{
  "n_head": 2,
  "norm_eps": 1e-05,
  "rope_base": 10000.0,
  "qk_norm": false,
  "attn_scale": 0.125,
  "init_std_qkv": 0.0439,
  "init_std_o": 0.0439,
  "lr": 0.0067,
  "beta2": 0.98,
  "lr_head": 0.00633,
  "grad_clip": 0.5,
  "warmup_steps": 200
}
Each number is 128 + 32 x the weight over its row's rms, rounded and kept within 0 to 255. Layers, rows and columns count from 0. The size above them is the row's rms in percent of the matrix's.

# layer 4 MLP down (transposed), 768x128, rms 0.216, rows 564-590, columns 0-127
size [105 107  98  90  97  92 107 111  96 102 107  99  90  94  96 105 102  94  96  93  92  96 100  99  97  96  97]
[[150 144 118  64 129 146  96  60 152 109  78 128 115 157 168 102  84 183 129 143 159 109 177 118  75 189 132  77 118 103  80 148 147  97  96  99 138 124 119 110  74 117 164 192 161 119 116  93 135 155 119  92 129 110 115  94 134 182  99 148  71  74 137  93 215 154  98 134 145 193  98 148 126 156 134 175 140 130 138 131 152 182 111 111 127 115 113  86 165  99  92 111  87 149  98  76  62 113  81 110 107 119 141 149 187 129 118  90 116 159 114 117 142 100 144 154 119 123 129 137 185 137 139 108 137  90 110 202]
 [ 97  92  84 128 138  95 144 104 180  61 114 139 146 129  77 144 133 122 132 117 136 131 194 106 129 150 122 163 111 202 152 137 109 117 200 152  71 121 155 137 135 128 104 107 149 121  91 131 144 110 154 129 128 108 190  71 152  60  84 131 154  75 169 128 155 180 127  99 165 128 169 162  94  95 105 172 120  72 125 140 144 143 110 105 170 149 157 110 116 144  97 163  63 131 180  97 128 113  96 139 111 174 153 124 128 105 173 123 189 162 136 167 116 127  64 199 141 184 143 176  97 149 191 122 137 117 145 107]
 [137  79 131 185 147  89  97  90  75 147 115 120 144  94 104 119 144 130 118  76 148 144  98 146 105  93 101 164  85 166 116 121 129 105 101  65 158  53 158 108 116 156  65 152 140 129  98 108  97 126 107 144 142  72  98 101  65  62  63 183 114  82 149 101 105  88 140 164 148 110  74 119 160 150 114 171 110 121  67 100 169 131 139 143 138 128 128 133 112 123 105 104  83  99 105 132 129  93 111 107 210 118  94 150 121 151 148 102  62 158 146 141 153 185 137  63 149 146  60 117  96 133 115 114 149  90 116 141]
 [120  68  86 133 126 161 108 107  69 140  96 187 122 110 158  93 130 152 154 152 125 123 135 126 138 163  79 151  48 162 105 146  50  48 112 172 119 166 124  80 130 152 100 128 114 155 147 127 105 153 102 132 167 135 165 134 137 203  77 115 114 178 211 172 151 156 165 165 155 167 105 124 157  94 125 172 156 137 116 111 117 154 162 134 182 124 145 116 155 150 175 173  88 121 101 120  94 103 196 107 156 137  81 126 111 141 149 107  81 177 125 131 157 180 149 120 115 123 132 160 168 141  88 104  92 126 154 133]
 [128  77 126 152 121 189 183 116 158 184 154 118 110 136  58 179 172 161 156 137 123 192 136 110  94  73 105 161  80 121 128  95  71  84  96 122 122 114 122 126  99 130  98  92 127 126 148  96 129 119 108 145 145 123 135 112  62  79 115 222 106 134 173  79 162  86 169 119  86 203 159  99 151  76 138 137 109  91 104 163 129  90  99 146 145 117 116 115 137 166 155 149  75 144  62 163 161 142 150 129 150 136 124 146 157 129 104 106 123 107 152 116 162 165 126 183 119 110 132 126 144  67 114 139 128 196 132 168]
 [117  79  96 121 152 123  91 135 166 131 206 104  87  88 112 129 142 135 130 153 149 154 135 154  62 169  92 100 144 146 161 130 146 146 172 136  94 144 167 181 149 137 121 112 122 158 122 172 189 139 149 119 115  96 165 131 134 102 200 125 120 100 209 122  98  95 185 113 103 176 140 163 124 129 135 162 134 184 137  99 137 115  93  90 205 102 118 106 127 164  81  97 108 164  96 144  62 118  98 128 148 146 154 123 129 130 199 103 142 139  98 180 142 155 150 108 138 115 107 103 176 103  45 189 160 169 152 134]
 [122 139 116 129 183  79 142 143 103 103  98  99 161 158  73 126 112 133  95  91 132 176 115 133 159 129 121 113 166  98 114 130  62 166  92 134 141 170 117 156 135 152  99 132 134 135  54 180 113 123 125 186  98 107  94 164 142 172  16 146 104  75  98 121 108 127 112 158 146 136  97  95 125 124 123 159 149 139 199 125 140 113  78 106 205  70 162 150 151 143  88  70  73 118 125 137 138 184  94 163 131 154 113 127 189 146  62 143 118 117  94 135 119  79 119 136 120 114 106 163  99 126  62 150 146 119 119 139]
 [161 112 122 108 106 115 158 154  91 139 116 155  48 149 157 130  91 163 131 121 120 110 167 129 149 144 160 121 114  71  86 149 148 100 172 160  28 102  35 140 133  84 144 144 101  92 136  92 102 133 102  97 138 164 229 136 149  54 120  82 100 142 175 107 127 150 131 121 117 154 126 130  91 140 162 106 160 166 115 157 160 167 145 143 148 159  62 117 143 164 112 110 103 107 183 104 111 142 133  74  92 172  98 114  65 142 127  96 111  85 157 121 178 159 158 137 134 119 127 159 108 161 162 126 116  89 104 131]
 [180 140 131 132 102 155  94 129 152 112  80 141 142  79  61 187  95 135 160 135 143  95 184 157 166 198 127 116  94 152 120  74 132 100 122 154 114 102 106 179 138 135 106  80 142 163 121 159 133 121 129 177 118 141 127 109 116 130 196 119  98 104 167 142 131 199 154 141 108 109 164 185  99 124 142  96 172 114 148 100 103 108 125 111 110 136 107 160  96 159  68 159 101 207 114  67 167 128  89 157 146 114 184 121 128 174 161 165 154 100 130 137 144 147 169 143 103 158 108  91  62 161 192 142  88 100 162 157]
 [148  99 176 108 124 136 128  74 167 137 156 155  71 103 108 110 146 137 136 112 114  73 182 105 133 142 144 144  90 122 158  77 107 124 108 109 145 191 150 144 100 151  99  99 180  91 122 113 152 101 132 112 163 135 198 133  96 106 159 116 183 158 133 139  79 141 196  79 125 110 117 148  70 145 104 144 143 146 156 139 113 182 154 101  77 112  79 160 105 152 158 149 167  72 108 192  56  89  74 141 167 140 146 154 131 179 145 142  96 132  84 114 159 124 132 187 136 151 148 187 105 148 125 119 131 172 203 107]
 [ 22 131 134 141 154 168 188  92 115 121 122 114 102 127 141 137 133 130 196 114 164 136 151 141 157 151 111 124 164 107 137 179 103  92 113 109 102 157 177 122  68  86 133 117 104 188  68 160 111 124 111 167 142  40 127 141  93 145 131 137 185 116 109 123 161 152 152 141 154  80 128 141 138 122  91 158 133 157  50 123 131 137 143 156 149 131 166  73 179 120 143 123 124  38 104 116  80  96 130  99 121  55 130 107 115 111 137 125 168 158 107 139 115 107 105 112 155 149  55 155 138 145 105 114 155 139 114 196]
 [158 163  96 141 128 103 135  78  95 119 178  72  85 105 142  82 154 123  88 124 121 113 140  91 119 145 100 123 146 126 132 168 158 142 129  68  70  61  90 110 124 139  78 103 121 133 109 114 114 114 175 120 132 183 132  81 144 115  63 131 129 125 190 100  89  87 117 105 130 141 165 112 170  53 115 138 111 156  98  82 123 134  61  98  87 148 125 153 145  87 182 157 211  96 168 153  97  99 120 154 127 134 113 121 152  99  81 135 127 145  87 127 169 118 107 230  83 117 130 134 125 141 118  95 181 135 118 164]
 [ 56  92  79 124 116 146 146  98 148 115 144 127 138 136 136 164 144 161 152 120  98 195  80  85 149 127 170 177 176 134  77 133 136 136 117 183 159 136 163 127 193 145  94  89 167 141 153  99 149 139 165 167 140 127 144 211  86 213 126 148 114 164 121 142 127 126 182 143 153  97 154 133 146 105  99 162  92 148 131 114  81 131 147 122 146 131 151 170  59  96 173 120 141 165 145 166 179 199 152 160 130  96 151 150  77 110  85 165 116 143 134  70 112 175 142 122 110 115 110 142  95 130 125 128  71 119 104 181]
 [111 207  19 108 136 145 110  98 151  90 103 104 107 144 172  89 156 149 135 104 108 137 103 117 127 141 119 110 131 172 108 138 109 152 121 155  80 119 125 171 181 132 146 100 179 106 133 110 134 117 118 174 118 176 130 161 141 170 147 162 107  70 126 164 131  99 169  71 121 136 157 170 117 141 179 103 139 120 121 194 175 129 111 195  97 155 145 148 181 102 135  80 134 107 161 152 121 130  74 171 179 113 170 100 162 115  79 172  38 157 133 193 118 158 122 116 106 159 126 112 135 165  88 117 140 127 115 121]
 [156 155 157 124  50 152  85 125 126  86  59 158 116 149 125 126 106 149  81 140 110  67 178 126 100  71 145 143 164 148 104 128 139 134  93 118 141 141 159  99 102  87 109  91 111 135 106  62 162 132 128 100 154 114 104 165  89 197 119  82 172 122  77 146 111 133 119  67  82 148 133  87 115 188  88 173 104 151 219 149  93 112  92  71 146 132 120 107 164 145 149  92 164 136 113 144 174 167 115 122 119 106 168 111 166 130 113 131 130 157 171 134  90  51 166 102 158 111 139 121 139 154 144 168 143  81 121 120]
 [ 92 127 100  94 158 145 105 102 143 110 181 139 114 125 166 129 126 147 168 126 150  79 111 134 164  93 113 118 147 180  94  94 118 136 136  89 154 120 168 135 131 151 119 132 119 125 139 131  95 149 134 146 113  58 100 181  58 118 210 161 131 172 105  80  97 153 162 108 131 155 103 143 180 148  72  52 109  93 107 164  77 172 153 104 108 126  88  96  83 119 173 146  92 185 155  89 139 202 141 166 108 128 142 146  68  83 149 133 184 147 148 170 122 125 152 137 141 112  66 152  70  78 134 141 140 124 167 152]
 [102 107 100 134 154 148 106 125 125 108 132 193  78  74 124 179  96 168 133 143 149 187 164 182 103  81 126  80 190 112  91 108  93 116 152  82  89 133 132 102 131 141 104  88  92  81 148  42 113 114 128 156 131 107 109 148 151  72  96  73 127  61  90 120 137 112 157  99 134 116  92 144  90  97 160 114 128 140 125  95 147  78 110 153 188 144 114 159 151  84 142 149 116  85 102 144 159 113 120 183 129 125 183 104 120 127 123 165 125 123  98 127 123  83  80 117 191 153 122 150  81 120 147 155 132 172 210 166]
 [103 180 151 119 110 146 161 105 108  71 155 165  96  90 144 144 176 172  87 100  74 165 150 142  55 122 119 122 127  93 143 167 132 105 144 119 126 151 107  53 132 162 130 118 139 119 141 131  93 109 191 128  57 172  79 140 100 119 152 137 100 156 110 160 136 104 111  91 218 158 121 101 155 147  75 143 112 146 102 127 106  98 129 125  95 148 168 139  70 194 100 127 138 149 147 130 112 124 118  78 139  97 108 128 146 132 110  75  56 197  72 126  95  91 152 154 103  85 151 126  76 114  93 162 106 117  89 101]
 [131 147 132  90  86 111  84 102 104 138 106 110 141 108  85  61 160 148 170  99 112 114  82 143 122 127 160 196  90 200  76  81 123 157 131 141 115 142 143 154 148 113 107 143 130  54  97 104 139 122 147 108 165 105 177 132 121 179 165  96 130 105 132 142 152  95 132 143 153 139 190 120 139  86 103 169 135 173  61 132 144 113 104 128  97 151  93  99 124 107 156 103 179 122  84 169 188  79 122 107 173  53 124 159 139 130 135 166 189 103 180 127 140  61 133  79 171 125 139 142 181 114 177 114 112 166 130 140]
 [114 219 157 109 155 120  98 120  74 137 158 140 187 201 109 160 102 168  81  90  86 104 152 130  85 122 136 117 161  35 130 143 143 157 133 129 129 113 109 136 142  90 138 109 158 162  79 109  95 129 114  81 163  63 120 177 111 135 154 128  78 122 127 120  88  94 170 107 140 111 138  70  86  77 133 128 120 131 108 155  74 147 118  66 129 134 182 133 176 113 190 145 115 130 160 124  94 202 111 152 151  82  99  95 135 152 105 129 147 133 131 115 114 123 104 158 117 159  78 127 115 140  63 156 129 102 182 148]
 [167 114  93 112 164 130 148 169 183  69  63 113 168 138 155 132 121 174 100  90 163 144  93 150 129 131 146 165 122 135  99  82 187 103 175 130 116 153 139 141 154 172  99 109 125 173 105 134 157 174 144 125  87 125 108 173 118 108 160  55  91 167  78 116 103  88 167  93 178 123  91 140 140 173 110 182 161  83 134 146  93 135 138 173 100 140 102 103 129 143 143 176 148 157 111 192 155  66 149 168 134 123 124 146 118 138 166 169 156 182 127 135  95 160 156 159 145 118 135 166 151 206 136  55 143  97 106 120]
 [ 65 112 161 170 162  99 132 132  60  84 162 118 112  85 148 139 138 143 166 135 176 179  84 188 146 156 113 160 133  82  86 140 186 163 147 112 181  76 122 147  98 175 118 175 124 164 101 142 136 130  90 155 100 146 174 158 176 166 122 141 170 111  95 158 123 124 113 111  96 100 151 170  89 132 115 174 122 136 132 105 165 120 106 109 122 137 161 178 155  88 129 174 127  79 158  88 112 154 109 120 137  96 167  69 198 168 143  83 128 142 145  58 123 119 179 133 127  92 130 181 120 148 153 127 174  83  95 107]
 [ 99 149  96 113 120 135 184 128  86 128 140 109  74  47 131 132 132 107  90  62 177 127 187 106 115 130 173  51 129 127 105 154 129  92 167  98 148 139  98 148 114  72 105  86 121 155  89 103 122  80 126 147 136 122 176 138 151 130 108 144 114 148 161 158 106 168 141 110 118 106 155 177  66  98  77  89 134 106 143  98 175 123 192 143 113 153 164 114 177  69 102 127 127 164 108  79 122 179 147  99 139 168 143 137 130 171 116 135 142 177 146  76 169  77  92  74 102 167 153 107 109 130 164 185 131 108 104 100]
 [121 121 129  96 121 118 160 128  76 134 122 207 166 164 125  87  99 175  61 123 104 106  87 122 120 125 134 105 165 115  97 119 145 129 117 140 175 120 122  71 155 106 162 110 135 190 126 145 131 109 104 162 141 180 119 133 156 178 128  70 136 125 141 129 182  79  82 175 161 129  78 152 111 139 116 117 116 145 175 105 157 105  61  83 140 145  68 153 137  38  63 132 147  98 159 148  94  86 147 156  56 122 147 116 101  90 165 114 205  77  85 144 102  96 102 102 136 126  95 153 131 116 131 108 124 148 143  92]
 [183 108 104 124 110 107 112  86 119 150 124 102 162 116 152  91 129 204 121 175 106  69 126 134 127 130 125 139 147 168 108 122 199  94 165 117 106  66 163 132 210 119  90  62 126 161 139 147  95 130 158 120 160 122 111 128 145  95 166 111 149 108 129 158 146 189 120 141 136  96  95 109 123 137  75 132 121  63  85 171  90  89  89  90 112 127 146 105 104 104  64 127  95 112 110 103 116 176  97 117 136 146  68 158  81  86 140 173 177  93 207 143 122 114 112  68 186 131 129 175 137 122 119 137 180 120 131 139]
 [122 178 159 123 103 149 125  97 127 178 125 148  98 202 131 139 129  98  14 114 165 123  93 121 147 122 153 156 123 128 123 130 167 108 157 140 156 129 154 164 135 118 105 119 153 117 101 138 114  66 106 110 119 113 116 187 105 110 167 186 131 101 178 148 134 168  96 138  67 107  95  99 158  95 229 133 104 110 138 156 149 113 108 169 123 117 139 125 166  71 124 158 129  97 101 133 138 103 120 105  96 116  43 127 140 176 170 122 121 146 115 200 132 141 139 122  75 149 198 122 136 196 143 100 168 123  95 172]
 [107 176 152 138  93  67 181 147 163 147 157 101 106  71 167 102 120 125 180 141 128 110 161 153 160  94 166  99  96 137  80 119  97  60 153 155  71 136 169 117 163 103 175 110 158 120 132 144 116 121 131 124 120 130 159  59 129  94  91 127 144 100 133 205 138 126 152 121 137 126 171 164 133 118 144 154 168 129 163 148 149 171 216 144 118 138  81 160 159 157 120  97 107 123 131 123 127 179  62 102 106 147 100 173  66  91 155 110 127  71 124 154 133 135  84 121 134  81  55 143 128 100 108  81 121 121  63 118]]
# layer 4 MLP up, 768x128, rms 0.228, rows 565-591, columns 0-127
size [105  93 108 100 101  92  99  95 108 101  97 102  98  97 104  96  99  90 101  94 107 112  80  92 105  91 111]
[[125 111 118 186 175 101 135 108 178 129 140 134 173 150 105 170 111  79 110 192 146 121  61  78 116  49 118 160 141 170 121 102 128 161 178 112 117 128 128 131 132 108 169 140 101 162 105 131 173 100 118 110 160 113  96 118 126  63 109  62 191 148  97 150 192  78 126 150 124 132 128 129  89 157 101 124 142 133 148 119 130 160 146 103 156 138 195 152 102 204 146 108 143 109  90 119 129 177 142  99 102  96 137 166 115 138 119 118 115  61 149 110 129  97 102  75  74 104 136 183 111 174 188 166 143  84 138  89]
 [107 108 145 149  92 136 152 106 145 144 160 157 120 117  96  63 152 145 146 165 153 108 150  89 186 100 129 113 140 115 114  90 134 108 146 104 105 154 117 163 104 137  56 101  90 142  94 142  68 110 145 105 106 162 121 103  92 132 114 163 149  82 116 193 129 101 106 123  94 107 158 112 103 127  58  49 184 151 157  68 138  84 139 147 181 118 117 166 139 111 131 166 122 144 157 132 193 119  87 106 156 115  87 152 148  87 114 222 124 119 175 118 200 153  94 162 102 148 148 131 157 143 116  94  66 101 174  97]
 [ 95 183 124 122 147  97 155 104 166 129  70 113 130 135 148  94 139 101  79  70 123 150 112  58 143 116 144  93 126 173 131 127 112 105 123 101 113 142 194  90  84 141 168 137 114 104 153 161 118 111 163 136 106 110 164 138 135  67 165  70 148 122  99 141  58  87 143 132 136 110 166 129 125 118  96 135 134 165  47 118  77 128 107 131 133 190 124 146 137 165 154 134 115 157 150 100  53 161 102  75 105 197 135 108 164  99 116 114 189 111 129 153 108 134 126 150 172 126 150 149 187  62 119  93 103 186  67 114]
 [107 133 109 163  71 138 134 146 139  99 119 137 181 121 121 140 106 153 125 144 144  78 114 173 120 116  82 141 119  68 120 119 156 100 112 155 135 132 177 159  80  94  90 109 116  98  80 109 142  93  96 138  99  97 145  85 192 122 105 179 145 113 131 151 113  93 135 125 133  85 194 142 105  70 173 127 133 137  72 117 143 108 131 132 156 196 133 134 228  91 126 161 145 154 161 113  97 187 126  72 137  94 160 140 102  54 178 186 133  99 147  94 100 142 129 109 107 132 162 133 196 176 112 147 122 144 127  51]
 [174 103 171 119 137 125 128 108 120 155  60 181 144  86  89  67 148 107 142 108 112 117 145 164 141 124 159 113  99 156 166  95 129 138 133 128 201 117 199 164  87 139 146 185 190 111 121 119 120 171  93 155  66 138 116 151 136 122 116 157 133 108  90  94 168 156  90 127 143 119 160 134 130 118 134  74 136  89 150  92 121 156 142 146 131 135  66 183 202 103 108 113 207  80 144  71 153  87 110 145 157 149 102 125  92 101  78 197 108 127 114  97 118 119 126 104 138 134  93 112 124 155 200 178 135  81 122 123]
 [139 189 141  89 108 221 126 113 117 166 174 106  90 129 111 114 103 159 117 109  73  79 182 103 190 159 122 178 111  90  81 152  99 131 112 162 144  92 174 126 149 101  79 143 111 105 149 153  65 136 107 100  81  88 152  99 148 134 135 103 151 158 110 136 137 101 146 107 142 199 162 102 120 144 116 143 159 161 140 134 127 114 181 134 105 112 120 214 116 129 103  67 111 164  86 181 118 101 144 157  57 160 103 139  79  98 147 155  83 137 114  99 102 146  82 119  73 128 173 118 137 121 113 137 171  87 137 118]
 [114  94 144  88 158 100 113  64 149 149 151 174  90 143  95 181 112 110 133 155 112  72 131 109 144 110 150 108  93 182 106 112 133 135 132 148  70 136 136 121 137 155  96  95 175 119 177 150 159 123 131 102  91  85 149 116 141 171 147  83 174 171 174 150 121 173  62 170 169  72 129 182 110 118  71 112  94 150 162 147  96 123 173  74 191 174 106 141 104  83 128 129 118 207 156 153 147 132 128 103 122 148 130  97 149 136 104 118 140 103  86  92 151 202 137 187 146 144 106 106 123  68 150 131  85 155  97 108]
 [120 144 155 108  97 135 178 113 134  68  92 166 122 127 119  74 107  87 153 116 147 105 123 125 123 169 101 140  45 156 203 126  43 125 142 154 109 158 135 125 126 119 163 142 153  98 169 136 133 107 120 132 104 105 116 123  79 128 100  30 103 120 184 179 132 150 164 193 116 121  94 116 151 150  93 168 113 188 162 130  89  92 205 136 181 121 145 139  80  98 123  75 104 164 115 173 193 164 129 101 118 159 116 135 137 118 112 159 126 106 185  97 144 143 144 123 145 153 141 159  83 128  73  96 136 122 141 129]
 [131 131 103 136 152  76 157  90 104  81  83  93 133 114 112 136 137  85 119 174 103 104 144  90 183  76 156 122  66 157 150 144 115 132 105 127 152 142 140 106 113 168  85 132  74  80 245 113 171 114 148  95 113 127 143 105 102  98 131 119 157 142  82 137 131  85 124 112 157 109 164 255 137 139 150 137 169 153 110 104  96 123 136 127  95 135 148 119 133 178  98 167 165  88 111 116  48 105 154 102 133 129 143 141  96 194 103 118 161 183  81 118 144 133 109 130 133 107 103 158 115 114 118  68 113  95 131 111]
 [152 132 117 152 128  72  71  57  79 167 175  93 115 116 118 134 114 100 125 109 141 120 191 166 132  77 126 159 178 150 151 137 145 126 139 155 110 104 136 131  68 107  84 159 113 118 140 148 139 120 138 188 145  89 116 123 133  81 125 122 173 159 162 151  78 152  66 173 109 146 144 147 129 113 105  96  80 136 113 108 147 133 124  92 100 110 161 110 193 140 146 179 134 160 138  92 149  64 138  46 162 156  65  97  78  99 136 100 104 128  69  96 133  99 168 149 107 201 107 127 102  88 132 143 156 106 194 135]
 [144 100 102 119 197 131 128 123 192 104  68 117 149 160 104 136 123 109 134 126  81 134 155 160 145  72  77 142 144 132 125  64 104 119 130  69 104 192 114 119 151  72  75 169 127  81 113 146  87 169 194 152  70 108  98 111 148 164 120 102 139 109 138 133 142 128 128 111 117 153 126 112 188 131 160 106  87 153 135  79 144  98  86 155 110 131 132 125 107 157  73 119 109 150  96  90 110 147 161 153 137  99  97 124 164 176 153 115 104 100 124 151  63 142 178  82 123 150 154 155 204 100 134  42  87 109 139  86]
 [193 124  84  89 137 111 133 157  99 129 154 133 161  61 133  89 156 123  98 139  91 155 107 131  99 164 108 130 113 160 199 135 121 137 158 125 112  99 114 130 113 129 115 170 158 100 139 138 163 145 154 144  86 155  87  77 175  59 103 180 149  76 188 160  95 166 139 151 142 137 130 147 156 154 173 151 195 109 132 181 153  65 138 179 140 123  91 134 206 192 131 114 117  92 133  64 129 165  97  91 140 126  88 184  94 150 151 163 103  83 134 158 115  94 117 104 124 155  93 103  74  98 139 150 118 114 150  96]
 [105 185  48 146  16 112 140 125 160 118 135 146 102  94  82 146 106 132 164 108 115 143 127  97 118 140 137 195 187 109 181 163 129  78 165 173 170 118 176 176 121 103 105 151 192 117 139 172  85  92  99 165 134  95 159 123  53 102  79 108 126 107 158 127 110 148 171 172 175 144 162 162 135 112 118 127 111 151 100 138 134 177 143 159 171 125  98 127 165 114 169 116 177 138 112 125 151 142 100  97  90 104 122  96 141  99  92 151 116  89 112 117 131  86 158 117 119 135 115 127 123 165 142 125 138 152  44 106]
 [138 172 148  72  86  97 114 111 215 157 161 107 147 177 187 129 108 106 135 141 161 127  91 126 146  86 128  71 107 131 173  91  97 145 152 131 109  93 139 166 143 119 201 145 157 141  65 166 153  96  84 145 106 132 102 146 175 115 124 124 123 109 121 144 130 145  43 137  98  81  83 141 128  91 130 133 123 118 170 122 118 119 192 137  91 161 151 122  55  99 113 195 144 155 162 111 152 111 103 158 153 124 124 144 174 125 162 102 170  38  99 167 121 150 106 163 123 153 123 147 106 130  95 110  74 133 184 110]
 [165 146 137  88 138 114 129 146 150 112 107 102 130 160 129 206 148 219  98 142  84 242 176 138 115 107  65 117  76 201 155 150 131 152 120 162 138  79 124 108 130 118 159 124 103 146 141 164  90  43 122 141 109 127 134 153  71 159  98 165 175  88  75 159 137  98 111  74 177 126 121 128 137 110  82 176 145  74 151 135 128 147 115 158  91 110  97 117  86 169 128 115 145 152 149 111 158 138 121  98  97 152  98 111 155 152 163 160 140 142 138 122 108 127 150 170  93 150  84 128 141 177 113 169 120 103 123 112]
 [161  86  99 204 107  94 140 149 139 101 116 137 127 119 164 135  46 104  90 130 128 106 127 124 145 115 161 142 110 128 100 124 153 142 126 166 161 106 111 120 134  95 101 129 135 166 188  61 112 133 161 122  83  92 128 115 102 110  95 123 142 111 164 117 147  91 143 127 160 169  80 137  90  95 145 126  75 186 183 101 160 178 110 142 152  71 116  26 168 123 154 161 126 130 130 122 193  45 127  97 115  35 135  92 111 135 156 108 107 117  91 147 135  97 152 162 147  92 174 148 100 170 130  89 113 123 140 163]
 [167  84 103 136 114 133 147 142  90 151 124 149 123 132 193 116 111 139 179 207 129 150 138  97 108 157  87  67 180 190 145 128 170 106  89 142 177 160 136 155  48  96  90  91 146 189 105  96 109  78 123 156  93  98 133 136 164 139  99 112 134 110 164 133  90 125 156 131 159 104 147 121  75 152 133  68 144 118 167 129 146 114 161 124 108 103 141  72 136  90 141 141 131 146 112  82 168 147 172 152 148  52 142 117 160 158 157 129 190 116 102 171 145 136 111 101 131 166 137  71 101 160 142 116 190 136  67  90]
 [120 162 144 149 137 131 155 180  90 154 174 182 102 143 127 127 203 139 180  81 182  79 123  67 119  93  41 161 132 116  74 153 119 129 122  60 156 162 152 123 118 120 115 119  58  98  84 163  89 149 143 125 117 164 107 151  78  97 136  78 144 100 147  79 117 136 199 174 102 167 103 134 122  77 104 118 100  88 169 165 117 154 161 103 142 148  54 135 109 137 139 100 119 130 149 157 124 167 173 139 118 123 107 181 126  89  98 132 125 142 134 122 156 149  97 129 151 107  94 107 125 160 123 126 136  61 128 182]
 [160 152 138  66 149 115 168 135  83 104 167 105 127 131 140  69 117 108 143 116 101 130 104  91  89 115 151 173 136 122 140 108 157 136 136 130  51 135 119 154  73 136 113  93 132 139 185 138 101 104 101 133 103  76 191 188  58 150 116 119 165 132  99 121 122 184 108  72 113 158 145 143 119  82  97 148  71  90 126 114 143  90 148 100  87 164 148 140 125  75  60 149 120 161  91 125  98  96 125 142 131  43 125 103 107 100 125  84 110 140 139 146 108 101  66  83 124 136 165 186 156 124 213 123  99  95 123 149]
 [132 115  98 112 118 131 117 160 145 114  89 167 138 156  99  71 123 117 100  74 102 157 139 128 133 184 137 197 104  96 162 159  79 139 100 128 137 132  96 153 189 121 144 108 124 155 116 136 117 154 145  83 119 116 130 162 168  96  95  81 119 143 150 138  83 170  95 130  67 169  74 139 135 187 105 134 154 141 160  97 108 117 162  83 161 106  77  66 167 126 194 121  97 107 160 117 130 127  41  68 150 113 108 139  97  87 149 132 143 166 118  88 119 184 122 139 187  95  82 115 118 133 116 107  94 221 105 104]
 [150  92 108 126 141 109  85  82 115 141  81 129 188 197 170  96 133 102 134 142  71 152  87  67 111  88 149 141 156 119  98 110  79 185  86 142 176 124 118 111 128 140 166 157 116 109 104  86  58  89 186 113 177 134 146 147 113 124 144 103 120 134 139  97  58  89  95 105 127  89  86 117  58 154 150 128 111 184 161 139 125 123 134 158 111 175 114  92 155 129  90  69 111 140  91 108 159 137 183  86 108 132 121 159  81 115 169 110  67 112 131 108 122 130  89  80 180 135  91 147 124 187 150 136  97 126 116 105]
 [187 123 128 111 119 114 123 161  84 122 191 150 115 147 152 101  96 128 132 184 102 151 139 150 112 134 164  60 136 160 122 140  78  94 139  83 110  95 120 164 148 136 170 116 131 156 150 172 112  95 125  63 109 121 138 105 170  96 137  86 115  76 131 116 120 162  63 107  66 162 125 151 108 134 119 123 193  82 171 102 196 126  96  64 116 151 118  85 165 124 121 134  94 131  99 128  83 131 165  98 206 179 170  77 112 150 116 106 144 133 102  80  96 110 129  70 154 112 116 150 142  66 166 180 151 170 133 125]
 [162 137 102 132 163 138  83 101 186 137 118 113  94 141 152 178 172 128 184 156 136  85 105 196 122 123 146 145 148 122 172 183 117 101 144  74 111 117 152 165 145 133 166 110  83 114 176 127 102 129 124 130  74 100  76 119  91 177  90  96 108 162 127  65  96 158 115 149 139 161 161 102 143 128 117 165 178 104 110 173 152 109 144 137 152 164 128 168 132 183 109 100 179 102 115 137 171  70 107 102 115 157  65 109 122 110 129  61 103 128 148 149 196 159 120 127 157  99 135 139 135 147 158 116 185  66 122  46]
 [158  81 133 147 210 120 141 107 166  88 105 161 137 148  89 109 171  79 146 109 132 190 164 136  86 108 122 145 125 147 128 104 124 127 121 121 120 111 150 126 161 106 176  64 148  84  78  92 194 104 134  66 179 187  73 116 161 153 125 180 149 113 116 197 163 154 119 113  97 176 100 130 183  64 106  70 167 106 178  95 160 165 108  88 101 164 110 116 156 125 174 119 120 120 155 121 125  95 125 105 114 106 123 105 101  85  98  97  95 100  90 130 101 128 146  90 102 164 132 135 164 192 129 107 124 120  93 107]
 [105 124 139 127 190 103 154 139 128  98 133 146 107 162  75  90 177 131 169 120 113 174 145 186 144 143 164  66 175  99 139 178 175 114 167  93 125 165  99 105 109 194 110 113  84 167 175 146 141 111  87 145 102  57 119  91  96 117 158 157 152 153  94 192 101 143 169 130 183 145 134  89 128 174 113 128 147 151 121 167 105 119 119 158  93 148 167 109 126 171 172 128 108 181 112  58 131 131 130  41 149 123 157 122 110 156 108 124 183 104 102  64 111 146 120 148  86 145  94 145 125 104 128 112 100 111 187 134]
 [151 129 102 134 113 160 107 131 139 120 111 175 184 114 140 152 156 167  91 153  98 115 150 110 136 146 176 153 172 127 144 105 147 111 136 113 114 126 147 192  86 143 116 138 142 146 168  70 131 111 126 144 140  96 134 128  90 152  71 120 123 150 119 111 145 132 121 202 155 109  47 116 149 134 146 173  96  98 128 108  68 124  52 185 164  66 150 172  84 173 116 168 139 139 153 131 142 125 151  97 109  78 190 132 105  88 111 117 121 232 135 106  49 137  93 140 121  87 151 220 134 146 148 143 127 111 115 130]
 [181 155 148 129 120 149 156  94 121 105 132 108 142 114 131 166 109  72 137 141  83 101 146  97 117 187 175 129  89 112 132 148 141 117 150  87 144 107  89  99 110  74 109 130 130  95  98 115  79 129  63  91 109 149 152 150 117 148 109  83  92 170  98 147 141 140  93 172 135 140  90 117  98 135 154  77  94 147 112 123 130 108  63 109 124 131 111 110 145 189 129  94 154 129 156 172 112 144 135 167 170  85  71 214 133  78 123 133  89 173 120  30 110  67 112  80 143 158 192 129 168 155 160 157 154 114  91  83]]